Each number is 128 + 32 x the weight over its row's rms, rounded and kept within 0 to 255. Layers, rows and columns count from 0. Numbers have three digits each. The size before them is the row's rms in percent of the matrix's.

# v: layer 13 attention value, 192x192, rms 0.0968, rows 2-31, columns 0-95
# o: layer 13 attention output (transposed), 192x192, rms 0.166, rows 2-31, columns 0-95
# q: layer 13 attention query, 192x192, rms 0.0613, rows 32-33, columns 0-95
# k: layer 13 attention key, 192x192, rms 0.0627, rows 32-33, columns 0-95
v2 157:109146084083155132097117112140101168151130149094072192144116168176110103083095096099146133095153117117167135088125149102097142150152161144126074121111140081161119162127168073128143091127179124139123170083186128174145164143117215085125099115096101162170074142082096098115193172128101107082
o2 137:084094098179143093164166180121118092073115093132166106089158076097157077174189120126121154124138112086136136094133082119127196182128134129150178118140124167096115134187180113160179171187155092127136107152087150154097101095092120106119101109132083158139152147193140131128153126136105173164
v3 160:087120116077076136141158135119071140145121200119125061190059154152205126141186117215131091090074136157111095141080073123122141116154116116151144088095129079111113113131145091110132154186070143113083130129143122116183165088091122111134142162126111109120112079129058132078121128099114095169
o3 140:140173127143070153189132164133146114104128124065116143085137107108102110133137168106156117127196128115109149125122089149150088094059175167129081161152112183131116094158063120166106192125132107190123153147136103106091147071128165149099125111135120170119082102113220166138149133149122139129
v4 163:089163095142122177120109107128123057145139121093138112169077165130139167140146063143128050101147104098168100156154081137140152130103123140110111130131146130141138140121084123096110109095132136100178073118101152111114139131130133108125156091145097107127150124110075106214095112140188087128
o4 141:161059160123122108150155149141128145094189181113074167123142147164195137109079097149146224137105104170130173098154160124094185139129099101085128118097179140095162128127183192190081126118189124195096090162063107091117132135110115132120151104126178159123117086109175092079138146161081126112
v5 160:165167072170171114099139123107129067110129150131101122078129142132122143138164104113171132148091071163083150138115043114129176113116098127166175158130188128133102158136019134163122143154080140156153143113173133115073107155149114197090158153167118157115108153123114129142125152178165148146
o5 141:075139154129105112161128146083143157157141079162149156156123160143120098115137145124122158095128115086100103156144140104158163155045150116123154142126083096143174174123144079116128098153205174051116150191090117094153138121145109100187192114131153122091136164126089148147150141144080145065
v6 158:106049156125150107094137153109125173125133164099174130135153138138101105158124089116141153134117112140122172156103131139135110136186151163138128062089095101077133061146123111134109113124196163164152087138133145162108139094160106097116115102099155129112127177168145113164070170086094172169
o6 136:162150120085112118146123079098128055134158145110102174172086168112135088103111099157061119129187109138129169122142137167142148087078121139101160149140116174167115164135148068199147154115100149095170152139119110094153147118117132126070169153127112090133113158170112117140131030151169107056
v7 157:078102060099077122111078105160093116144103113067130107102120101178119173107112090088127089109190108131082096132093194110093136095152127092123163121149150094094076162178140081058161207102120128100091055149163103080072152084125112154128146126135097114096155113099126143080098116171119167152
o7 141:147151152163177068139137109088158046149100126209118171128100177141131106171142135129080089109160135140204107053142091124138093141089112158102143142187146084109083147128172143132090086125164180171113162093134114158123109146116126169118157131131147140131102138083139150119116113123124105133
v8 163:073127101147168170104076113159121152117094141103110124090111102103142151114140146112106170108131158191122095098070111133189130134129107079088088080157110190081110146115109132099154112139118089092156166140085157145132137126131060083137147116145118130142133160094064120169133120150135082121
o8 136:111117156144113130120169134084102106188131078094169124120151124148138122166073105116097107200090119131149188150137127116103179097088100127177085161130154118166103175137092157231087135166093141142130110108135075137150123151169141114146107163132127129097115083167190128148146044096108094125
v9 167:107186122148109186094114136101095124095167166157137078118103160144128094120180155061158106115077146147157098079111092159151096173116117090131124142137145152110104128108153136102105126064131116124115165105150115108149128123107159119148150103154090107090138169126152089084115103177117162108
o9 141:129096146060150104088149118094093144097097125127141107114109138124104090144186126122116125113122118144112186116123083115110204070128097132141135162141142138134106128115103168131139122176123149092104045113151144134062167147124121104065156071065152083155107091129133109130145100062185046164
v10 159:105172102128110138102113125059206119183144129156170135140173111118105130147172188143145180084115116141082119121133143144124138109123164162138107106075113077168139121124185113143170184140183109082176105134140141125124129081101155146087104091133093179155148191118087126109098084109152114133
o10 136:116073133142152130104125130134081147063154105127135136132093155141123142094148115115113070076143108146146153135107135155093191118100149150117091094112150170055156133153192141102166109123103116170108155093112066129181102116124159166149216124141157091103114087099190116144113093148121164055
v11 167:079106138142170107098107137127114164161093125126109165148125117124173087100149119099102145086147111100043127120099136121153159093118122160126136054139117064134142153140096090159133085099129148139069164150128103132196069139107103065131177105087112118090133100123126083112128127098125078167
o11 144:170069072120114173091143157134168118161113108130133076138093138140118145145100177141094112178084083117187134119150143106072160146049125197154153135125168101107117130123187072084163145132111095185158142149095122167150124111131192167138166116172170098238140111134133122126114092159187142108
v12 166:156085122127121107103102106169093172144130064125071088110169148163093116169087116152123106096073135129150108144133130128109139128128114137105159080078140104124120180083149088193140118128085092143184104156132088149132137161119169098103102139135115175130113109125120119129035036069149143180
o12 141:125141150127125097087118100108175063158116152166125156157143136152079164087135075132145170151137175109113180071141134144158135135185159124150152128152129210177168141119107135064147137113151120181099123103075108121102091126098125106155108137158139127115109193126139103173163068170115115057
v13 158:155147153086112118142125147120188026057133146116048120118151133133136109171119143096157123112147086142133123118105113113106136135124134138086057093150139105204147057142127120132138093147188153085069109134148105140200151156126088113136165125085155124083090181136118157105141140111137225143
o13 141:085092100175113127144150087166146154147084108101157078186169113110101156097154088115129071117097150092088176097148158087109089139120090110112161174109141090146134109084179093140124162100170137152127172167176142112128105092098149125131121139119160179170100196126184138114088103129089068093
v14 152:114123121186102159118154148094147152128108135089135123112106094168041105105098096162113058157090187079087152093067130161134150159076128190126095156095144108174174160107146142143075091100118163093120078202159141046155119113177114173135140125155167148151141182134114112146116144103166100147
o14 134:120134117150107121095121077162108143161139166158139090119106136111161117171173138168137066255140100156122115118128165124089101160136187178161180081156109176184114131140126176157093155131166044103111144119108105179093146084093113113089200115122103089101161136077143161154134149126139140138
v15 157:116153078144114088114125144145116118096103089115139143106124099124130075121127171129084104121143112165087111144091158148099101139128130175117098127167139138140171203135080055097102187103117085083058128094057119127160112195102109094150104112148124104119111119097147113078114099106148110076
o15 138:130175150096115118112139072115147130167148162133089133089145101116124139178126076151134121193045104143127131123121102117097201083140126131116173095130125161099128089093164150064112147112125135168167120138182121146097112125204138106119107097095122105153139161129117112194132150106079130119
v16 159:145151184174209162121181145155111124135130128107160099116112090152181161110121181214122128132058158105164111154144133127101088124100129093093085147089119105123086146160081125171181132149197108120066121186087136065098121083085107133133119125130094131095095130105182063078174104162211094157
o16 138:119178136106108105093069129097072124125122073138113081152163185129119104149115095110116123120196140115101108100088107151146178155104172168115173108122151125081108150078088147073138128138174119178169068097138105151101142085141119132117117106109113115099130141145153172091102206124050103115
v17 156:154170109184144147062119132125150158097103152168142173167151087132116124092124081121128124140136145087152110130152169137157159090151128112147120087077158103197139139100175108101091171164167162137129146115121148023141164098137102112134067101133156144122088071126126100153125105112083067121
o17 134:100109135121144140101142153156166113104189110153131137163066123149181071154144099146073136156153117136131119048097122092113119118104142108120132118140140089121145096118108161133081037128110079081136210062140094178136071136161082154129097110182075135160177143119143135154150138138119163125
v18 166:128196120072169121167173121089176075113143150124111135164083163160165149105102154084155074095121108153094101146149120128120110117125162193088143103070127131074146107112143110146148109119151163097132088101099144099181158184106105128136098144128129143115132100180131109162157119147121174091
o18 141:170159142127135091096120149177156232140135171122175132109153097128132120146103167129095138120130110115154201121119127155150081118108106133148158115149130116120075109166142077152093138128160152193145101168125116185100079133161117123095145180191186129105082130123125147070166130106084081152
v19 153:100150143104199142208132123121114137149150123150107165139157137122167105139111125086207143152164108148133175137096080161129097127178172112096203157120104217167116167144142154054122153137105090141113133100142159068112158095179129114138134166210113126109134143112095119127100146133178092114
o19 138:108143133123135154109103063107134168105117146067107071127171173155135062127116124140055131135050122106171110167147181121105071125095127066126117168108128127094148105185096113116135181108133130098143120155150072199155099146120104137125113162082116054162149110110147158184156126167093139142
v20 154:131106100145127106131119130137079166138111163103158120100162155152215198087144108110151083088105148178164149130075148107126149170149151169159110129092170136125095144146121175152134112143202131137168182093132105092131120080139161099127094153157146191170111150144150134172145111184187091136
o20 135:165171118128103168100141188174147158160113149142104118134157145109104076105040148114137130156169158062123125113105123128121121132124089126129117086179168102160136160093151089105109132138144136076136159062108091079046096178116117184099136120110080129068135114125146117103106066138103161144
v21 160:134121120145084122196052111158088104113118104154117102184143094116120074141175142074119106130092110119113161110138129123062174121116155134167135095144048107136160131110125145133142146094146161180174165126173122071077110071112105126124125059120173090097103142112118114115161095149178118194
o21 137:131085184110184119104128122087154091142164133048102129134082164152127104120170065154136107117122121157126086101102158114150036141160107099119187150091140133158127127171174070092122168164159120150117134137122158153099104167132131077108154117161139122149072113127149146089151070117106162090
v22 157:122152122108192097126117155158093139112136111083128113166115147028129103162163125162115098077114156084132121084160135114099117139079167209127126172071155098145080104079104090127076174120106137140144130131088157141081140112151126124143111141109140108122110173080131114085130142149168122127
o22 136:141163167134149149193106142101133124112190148149123103123148148162121145138120160163110162193082109161096157141166088158086131144104093144139130108182141118141119113156220113096127183196148124070144138135138175182158113074158143148127089101162143182109168146130083103167111203142154074160
v23 155:117118139096166079213153101159099177049112111155094148123169123169095136182116164141087162126147111104139127096136123147130128149116170118130166190187132112174159087098139117133118122162136099142167138134203156130205161053106126139128170080155120074097105120164161096150164128105120171136
o23 132:159127138158075144135073142067095108112134147149156161152148117170133122065166110174157063189061113112144123118169141121117015102098144149105118119118178129111111113171169123142152189107127150154106137099114095142148098180107120131134109130094173155102076135092082151183127101091149153111
v24 154:132120110152119124062083085157111133148177099127200087096085101107173119130102102128132113088182157136153122162114047109098114109080111109139118123120062123115184144155081112087062125124154089093107132126104161171112131126134155113137107146167130111145113122131152159142161154108053121185
o24 132:143167127169118106210153171093145188158135130217130130117158165159125127108098151124130114098230145129110156088130155104158153160108106145077138086075130140175100110126135158052119089146073141174088142183152115096112133170129098131149115137044122113165161116126163106143128116130196200103
v25 162:104122107117139126127120095126137140063126096079073077057171139116080136128074075145080149125127109083130152082170098166156157158174134099098144132102090077131092160109200127085139142160062144045140129086117124147129137140122129145197094156156098073110060092144128054102169144070137105071
o25 139:148081149097175135144125161088169106172126177146133143122124098137125144086176145144134156197080137202133167167117127100080056106124122149147119143130136130120131106104051134137181040117210159153159079105117042104093175096105105139144097122133154096205196121152118173173140104171159154155
v26 159:105165144114129102153122129129155095130117148116134161103118101117108138118110130093066077088163116151094125086095146126095112157098135135153138151131109107121176090137123142107185158182130131098126169118120109139027131102120144069162111084144144141079102142085103115135116137091164090162
o26 136:064071176121136110133144103194091016152106114189118123121162173145106119162152103144164120114131096102175144097135115116127120138120145097180145122118173140091122089137177111113090150061156179087146139094145139150117158122158134170168099124078131158122126126157176110111166117178122121130
v27 158:141121166137058131166095105074158143083118125122065115079105111146139111111151089123158114110116133135167086118160102134150097082147163110112098105164131143145093190118023065118122097141126130126112109158118094052147097155156098168127093152109115210156115202149115142114150131079109117173
o27 137:100122164138160091126122124132166092155134124170149083161117129126093106178067088107084125181095145118133137133103165095128136066102056137121199144128110132142121115144207147112140089131167079146130113165125183111137153112070179090078086172144086125138139099052113158141139153087150121057
v28 153:113163178059141109158151142141081112179185141122113136142118110164092157141110129133124101128119107140065104110134151150124157118138147079139071136104091141132118090090132198146093130131108128125132161140057173083145122200155126105110132181131110068151143171173149098145036126147133143105
o28 137:132163064102087149126152141148160144101108128116171123154156149127123127095093102135126146070135152164150133116170133088127162109148139133081159188125092089101180096173118115185148161141115120127155143112132057138126162107160140144067116039163125092098134139016063204120157142135131094106
v29 161:133166126080078082073160132063110170130083098092169130138138187118165201167082172121122123127106135129184166093147160135141141132096108173106125153163134137073131099165191172081092174131107093171141124107094093061143100138141120139106158147112102127132120134142132082158155099129144128152
o29 140:120132095107162139065153130144126110108152040123111141128134123150102112188091135106152136141148156201140164134120185143063141148136108106110120155132186131199118103111128128128207149176129188078123136129115140137169079084118060099115144116072158170102123128103129144110133085123141134148
v30 160:108062134109178118170102120133122146115131116136131151098103110116146113201184136095079080138109118179102114140238129122119087115032102119139107155149111168132136077155163090076098109149129145092108115131125095122140115125135156164115130132141091105159157165139111090086129113108140077108
o30 140:178159107148143139159169108126183124140090140082165185136117132143107135098140064137154072148188143129145140139135084137116170190255112113128095109130074118087129135127158102082148163150127137062138107120116117119148134166095095123150117132115092077153128099136120167152148157113112164148
v31 151:153095152113151068081171136165115134093096138147133152132082103123145094129131107103077142149082116071174110165116134140075116191129117064117083137101141100116075166136087143111115173163118112105130133142092135116103172131091046143144170068110113125094106127118115058117071120116096140116
o31 133:156124091189163122156098091122112082096103155158175154106200125123147141134136135119212222162094141133145177084098135126127120105116205139189139155145095099083138147164176132139182125124132133089141161147128142076136118136111160137146095156095147075127178123114153221150156176162148124098
q32 097:170069102159133146093110186178102118130059135181123099143151118088108117139136068131169067191096154125089191151121125155159127144130099103155156129139101134121136161121088101123123104087141099166102108182147151076113070132138132154099171189021110151102130122115127131161109134113180089122
k32 095:141157200160153114139087113129093103107090187116132181167101149085161131130145211123098125089149108123140118151121126050145103158080143147121077126127143168205070126132112046135197170100137165126127140160108156063139134121153180080133104124183079133124174114255120129070139104136102084166
q33 094:120138110117094138158118123123128146114169083124172118131141115174143140126064162126151156059146146132143119127122127162151106100132148226141101044158147119192101106118085142155204197073091119081135144119206153159154118203193086114154142114190151103126108063124107076129154104097111125106
k33 094:124109162128109160142151135155100158146170114097139091112111145136135127143129159127201138189140137072159061099139255115105079118136131135132073124149105137119163090161126176161154161189113124072093123115148144205137054161102125128133137151059082136152104142071124113122075156109134116124